From a checkpoint of a small transformer trained on Wikipedia.
Training: a variant of Muon for these matrices, 228M tokens, 6965 steps.
Each number is 200 + 40 x the weight over its row's rms, rounded and kept within 0 to 999. Layers, rows and columns count from 0. The size before them is the row's rms in percent of the matrix's.

# q: layer 6 attention query, 512x256, rms 0.201, rows 41-50,169-177,296-305,424-433, columns 128-191
# k: layer 6 attention key, 128x256, rms 0.19, rows 40-49, columns 128-191
q296,102,250,227,252,207,150,223,242,185,174,121,207,150,305,229,251,192,206,153,159,185,163,154,179,170,245,199,229,267,176,257,225,227,205,255,186,195,236,248,154,209,166,152,184,215,277,170,193,232,207,186,105,123,188,221,257,165,206,198,293,182,119,229,224,183
q424,098,204,173,190,250,231,218,167,169,163,218,223,200,184,186,162,136,198,174,233,193,180,237,206,190,122,273,192,238,168,280,216,169,182,215,206,264,285,169,231,190,129,126,179,146,243,155,194,161,169,233,184,158,145,208,253,173,233,189,234,142,177,228,270,201
k40,101,181,178,257,143,219,235,210,212,173,180,182,255,189,230,156,189,227,163,221,182,195,268,215,174,244,215,189,169,199,188,218,209,191,164,121,174,199,190,247,228,250,123,162,142,180,244,219,175,244,209,189,196,302,176,191,239,207,251,161,183,201,239,167,217
q41,105,198,82,156,166,209,173,162,232,163,209,156,271,201,146,249,252,241,251,163,194,252,180,216,233,214,97,203,199,195,151,214,262,179,152,178,230,115,281,244,198,216,240,202,120,210,154,216,210,202,131,145,269,207,135,133,188,146,232,238,226,213,180,207,255
q169,109,168,211,81,247,232,158,225,198,256,108,172,243,169,237,64,237,178,225,158,170,135,192,202,208,198,242,218,166,170,231,231,249,182,104,153,250,116,178,206,265,192,224,149,196,225,239,248,171,210,249,190,202,214,282,240,214,191,115,194,198,212,237,212,175
q297,096,217,163,157,279,194,67,268,222,177,162,266,226,206,161,240,182,307,169,206,181,207,174,198,199,235,223,217,217,164,231,166,216,242,189,179,240,179,232,236,123,157,287,122,259,231,176,202,247,132,186,238,199,141,157,223,198,203,179,223,145,214,216,224,181
q425,099,193,174,184,256,118,182,181,224,218,105,185,226,177,196,189,196,278,170,171,178,189,219,268,193,240,183,281,195,205,248,171,256,193,119,146,249,212,234,182,171,189,115,208,186,145,237,195,198,225,230,234,189,262,197,281,191,301,243,212,212,231,185,111,190
k41,098,162,203,236,247,227,238,209,221,236,242,221,163,215,218,209,143,111,174,189,143,148,226,197,177,149,132,177,152,260,299,199,219,184,213,177,209,254,174,184,234,217,228,179,194,232,221,162,225,216,147,250,185,218,131,231,144,184,231,174,190,189,243,219,215
q42,103,219,185,284,273,198,217,196,191,261,174,155,202,150,223,154,151,215,208,137,239,163,189,156,246,226,135,203,193,212,257,169,292,243,155,182,189,196,152,223,207,126,199,201,250,155,227,141,151,120,222,224,226,250,179,260,219,183,198,310,134,230,189,223,230
q170,102,196,233,273,190,185,169,259,111,211,163,183,206,131,169,191,223,143,188,206,236,201,197,221,165,244,155,133,122,254,229,218,257,194,215,156,187,257,264,191,119,216,234,196,205,260,159,160,199,226,210,187,213,216,237,156,178,198,217,208,265,128,209,209,258
q298,097,223,213,209,184,167,241,141,165,268,236,246,235,160,177,131,144,200,184,184,163,218,125,231,231,171,200,195,166,175,211,272,200,161,199,217,198,238,172,193,126,193,231,170,168,203,222,128,252,283,180,237,186,192,203,233,161,212,224,204,237,286,283,252,210
q426,105,201,182,190,153,234,210,227,192,203,158,148,203,251,201,222,145,130,156,248,244,96,211,203,231,202,243,203,229,245,202,200,238,218,172,147,174,179,212,172,242,140,182,206,267,279,130,224,161,225,175,193,243,190,248,128,269,169,201,148,179,179,188,233,264
k42,099,166,186,201,136,170,205,164,245,209,203,217,224,223,198,175,195,188,132,202,240,169,224,151,209,217,184,243,230,173,135,196,177,174,278,202,207,210,148,245,223,269,211,162,227,179,225,194,223,155,200,198,215,212,218,209,191,184,181,232,213,185,263,227,186
q43,111,136,161,159,221,245,168,178,205,271,220,198,203,195,219,152,169,168,161,215,311,212,132,244,156,160,207,167,182,137,199,160,212,60,237,231,200,199,168,195,189,228,138,151,183,236,187,284,241,221,269,177,241,252,208,191,174,238,209,217,153,135,263,186,193
q171,106,204,195,191,139,206,237,199,247,257,255,177,244,172,230,157,224,159,182,115,228,204,181,221,211,169,221,155,194,185,272,242,200,190,191,272,148,208,237,242,206,191,176,262,196,206,156,161,275,209,215,174,112,212,180,125,181,185,187,150,222,211,205,207,205
q299,098,205,201,203,279,207,227,145,197,185,188,214,180,101,206,193,188,227,207,214,192,214,219,195,211,233,133,261,159,224,204,164,140,243,206,217,213,204,232,200,235,191,188,193,198,270,234,176,187,261,193,224,131,213,175,182,170,205,181,184,201,208,181,198,109
q427,097,205,213,175,230,195,242,111,146,244,266,147,223,146,259,184,211,167,169,167,243,211,192,190,213,204,197,202,158,142,200,192,180,277,267,151,146,224,131,166,199,216,196,199,223,97,206,222,209,200,167,210,207,176,123,208,235,180,179,145,200,174,147,179,192
k43,106,232,253,258,175,173,223,188,254,251,152,123,190,142,170,278,100,193,182,155,143,210,159,224,249,223,221,216,175,144,224,151,234,220,243,156,155,214,242,254,234,173,180,223,226,211,209,143,227,164,165,201,223,219,212,183,191,223,252,259,274,210,214,208,254
q44,106,181,203,176,179,235,153,174,207,180,175,190,236,220,218,165,220,160,131,163,200,211,230,119,257,250,157,256,246,186,257,219,173,174,191,260,163,200,208,202,133,212,172,220,214,213,188,278,198,157,242,132,161,200,191,150,236,227,190,170,136,226,208,229,172
q172,106,140,195,184,233,154,163,208,193,197,240,166,166,225,241,287,175,154,192,160,275,250,217,168,218,215,211,187,270,242,196,212,183,195,187,238,112,217,217,156,201,194,150,277,198,146,160,245,224,198,276,233,253,250,191,237,146,236,231,252,185,261,295,146,174
q300,098,208,196,219,207,210,217,230,229,258,171,178,234,238,203,238,269,228,226,223,252,171,115,202,164,251,135,167,253,119,228,182,144,164,233,239,206,115,202,169,94,239,208,224,191,181,165,208,217,200,181,180,142,240,198,167,213,194,182,206,178,259,226,189,119
q428,101,220,212,192,247,197,212,203,179,176,216,171,167,182,207,170,169,201,203,245,199,184,219,230,240,206,164,260,154,157,209,224,199,185,114,199,211,190,193,204,236,166,146,230,247,262,210,147,131,206,177,161,192,296,196,216,171,213,203,255,199,252,230,217,221
k44,099,256,178,250,106,207,208,150,207,253,200,225,219,222,131,124,183,212,139,182,154,159,196,268,133,120,171,222,249,209,219,188,208,194,153,169,199,179,198,211,168,166,204,235,305,265,197,235,151,195,183,172,219,229,224,161,199,185,181,222,214,218,172,207,194
q45,106,237,146,126,168,198,201,190,223,233,243,246,162,179,221,218,210,198,223,152,246,191,170,254,205,206,224,278,158,160,165,98,221,186,209,130,181,186,191,235,198,178,202,207,203,160,275,263,281,215,226,266,186,239,196,283,141,214,151,207,187,245,224,178,227
q173,099,188,215,226,148,189,133,204,170,204,258,201,171,280,197,178,193,161,129,250,197,200,179,240,206,249,233,212,217,228,187,196,211,227,212,262,243,158,180,192,211,249,171,151,147,131,168,196,179,201,162,212,228,197,225,204,188,216,187,269,164,268,225,208,129
q301,097,233,289,181,256,204,248,183,242,111,148,242,231,157,228,197,201,177,173,217,197,187,224,219,163,231,222,149,210,147,189,209,244,212,215,151,181,159,188,231,195,193,183,158,137,159,137,157,210,131,292,252,209,181,204,238,174,183,147,290,153,177,234,235,153
q429,095,210,271,155,218,253,153,187,205,223,287,157,293,217,212,179,196,230,239,210,263,252,171,181,136,188,261,214,234,191,236,163,182,119,295,230,207,208,197,209,223,186,229,171,128,131,119,223,241,133,123,234,246,182,118,204,208,230,166,200,249,153,206,206,163
k45,097,219,132,206,139,277,295,257,134,241,112,232,236,140,109,243,258,247,194,196,282,213,221,183,212,161,199,223,207,201,170,131,197,193,213,177,241,187,214,149,172,159,176,142,186,186,215,122,212,204,241,105,178,234,186,88,215,137,269,195,163,150,230,155,234
q46,118,247,180,193,153,251,216,168,236,123,137,154,171,252,195,222,203,270,186,135,188,154,274,185,220,185,147,137,178,184,257,161,155,196,130,215,234,202,213,153,241,228,182,214,190,241,220,231,237,177,194,216,159,189,205,215,263,234,248,185,258,216,140,112,157
q174,100,237,246,253,212,240,180,172,231,111,205,171,219,202,255,260,203,240,182,157,140,167,215,222,239,251,199,163,218,235,209,168,231,251,92,213,158,241,203,259,219,178,125,183,208,203,139,209,211,245,151,187,225,178,201,181,178,263,260,216,179,165,141,314,239
q302,099,115,284,170,216,185,231,163,123,133,169,184,142,230,191,195,247,177,185,197,192,218,173,230,197,147,185,154,189,186,256,211,196,197,233,159,216,216,117,176,163,134,216,204,198,226,163,178,266,240,172,158,181,203,200,239,186,208,201,329,207,196,149,173,220
q430,099,203,204,216,224,201,167,194,164,201,155,154,188,187,206,205,155,185,284,255,159,188,176,137,152,218,174,227,225,184,233,155,216,200,161,239,195,209,157,145,169,257,179,195,190,245,155,158,231,222,189,226,260,258,249,219,202,243,269,176,236,167,255,178,157
k46,110,117,239,245,227,114,276,169,180,200,207,218,245,205,213,187,199,145,218,171,181,208,171,232,175,233,187,184,203,193,134,242,244,179,210,192,257,166,203,91,134,226,246,205,280,210,203,148,224,160,204,177,181,191,187,288,202,175,221,115,209,219,191,189,185
q47,104,192,215,165,199,224,193,147,264,155,271,210,187,246,183,172,116,176,177,168,226,221,203,163,257,190,205,205,194,236,176,267,221,109,203,185,134,186,205,198,187,164,155,224,154,208,244,187,238,192,160,180,193,165,165,199,195,182,109,179,239,231,224,244,255
q175,100,222,202,238,139,194,185,175,166,115,258,173,264,187,214,178,205,139,216,251,195,193,256,194,248,252,243,185,206,207,159,214,180,141,203,166,150,146,205,210,213,150,262,202,230,269,177,213,204,218,209,157,236,176,202,184,222,203,144,269,176,227,210,198,218
q303,093,198,211,204,198,187,167,116,143,162,200,240,161,221,158,216,200,190,228,192,196,272,152,217,262,253,250,210,190,208,201,161,219,250,208,210,242,203,187,220,125,228,233,226,187,128,193,128,165,237,166,141,210,226,240,138,171,211,214,152,184,248,148,252,229
q431,099,283,231,154,235,250,152,203,245,179,222,176,200,166,256,247,224,148,90,145,251,205,228,217,99,132,203,199,215,206,210,233,188,190,200,184,190,176,197,196,180,181,161,168,236,189,184,255,156,132,224,215,221,213,282,159,218,144,241,209,224,267,223,249,272
k47,096,249,115,178,249,112,155,191,203,207,184,152,176,131,242,211,105,188,199,234,185,232,193,229,270,191,148,268,211,191,158,227,222,172,217,241,185,259,165,223,180,155,162,191,202,218,197,131,193,202,191,226,184,197,197,163,164,144,172,195,185,238,163,126,210
q48,100,129,232,209,207,160,257,177,209,249,204,214,230,175,198,223,217,219,157,210,274,158,146,189,217,130,186,152,239,210,157,300,173,173,243,223,162,174,137,192,214,178,254,170,175,259,147,125,217,174,260,248,268,247,247,218,166,195,231,146,156,164,263,261,217
q176,104,217,207,207,136,190,193,216,167,223,180,201,150,187,211,174,240,207,184,214,231,210,276,123,180,184,241,164,178,211,167,95,179,234,251,151,171,215,164,219,186,261,249,195,194,228,195,219,200,222,258,218,248,200,135,218,192,214,138,209,224,128,147,170,199
q304,095,188,207,237,156,267,180,178,208,203,192,177,172,133,216,240,218,175,155,200,224,235,213,194,245,166,218,185,225,201,212,183,195,217,201,181,204,225,172,192,265,270,202,206,189,218,180,163,213,237,170,253,243,273,186,208,284,207,159,246,165,169,232,121,170
q432,100,211,222,136,135,261,239,238,246,194,146,199,232,200,161,214,224,207,236,269,192,157,185,205,192,286,157,220,200,229,199,126,169,168,235,210,223,220,196,174,256,199,226,160,188,183,215,278,219,161,219,232,230,176,264,219,140,188,232,295,224,203,218,133,240
k48,096,240,238,222,208,238,149,223,254,206,153,226,213,186,224,144,226,241,209,239,200,242,186,238,184,238,185,201,153,141,166,187,143,174,148,235,165,173,211,216,234,208,237,313,141,257,185,235,239,207,113,179,173,268,226,162,209,156,208,132,218,210,188,222,203
q49,106,187,210,268,141,293,118,135,243,246,159,153,253,229,166,250,208,218,218,132,146,175,219,222,223,235,170,243,268,221,158,193,199,241,211,216,207,207,189,234,249,242,223,181,215,238,203,142,225,177,308,162,171,171,168,240,196,177,205,190,196,137,270,164,264
q177,101,166,233,290,216,173,194,240,206,106,164,179,210,137,210,220,195,196,290,212,192,117,224,227,153,171,230,206,227,232,179,162,169,161,85,181,239,197,215,211,175,275,260,215,207,215,220,256,172,150,223,165,195,228,226,187,231,256,214,293,235,153,272,188,229
q305,095,164,201,270,208,163,170,242,178,220,153,220,227,228,151,218,311,232,220,168,124,191,219,260,137,273,138,192,183,267,203,229,195,161,209,242,203,156,197,168,210,252,197,249,235,225,242,200,219,184,251,208,169,234,188,201,242,240,174,253,229,251,232,186,204
q433,106,232,204,148,196,232,164,182,198,241,214,264,35,227,185,280,295,161,221,172,222,176,172,194,191,186,230,185,234,162,178,125,203,150,209,220,233,203,176,204,183,274,181,225,196,261,211,198,182,191,143,166,198,246,203,271,166,203,215,238,170,161,206,196,227
k49,102,237,199,177,172,214,222,222,192,148,192,178,150,280,177,119,141,197,211,163,210,191,227,179,260,245,209,196,222,235,134,197,253,169,210,194,237,175,257,171,158,248,213,183,217,235,240,223,246,224,166,202,192,110,193,192,191,213,215,84,218,236,171,167,160
q50,112,143,140,215,186,181,215,196,175,199,143,169,266,202,199,220,219,228,232,190,200,244,255,234,148,192,136,200,214,232,172,256,153,209,185,175,252,255,257,148,206,252,150,201,187,222,190,183,185,218,241,203,146,164,148,158,218,186,221,185,213,224,241,165,172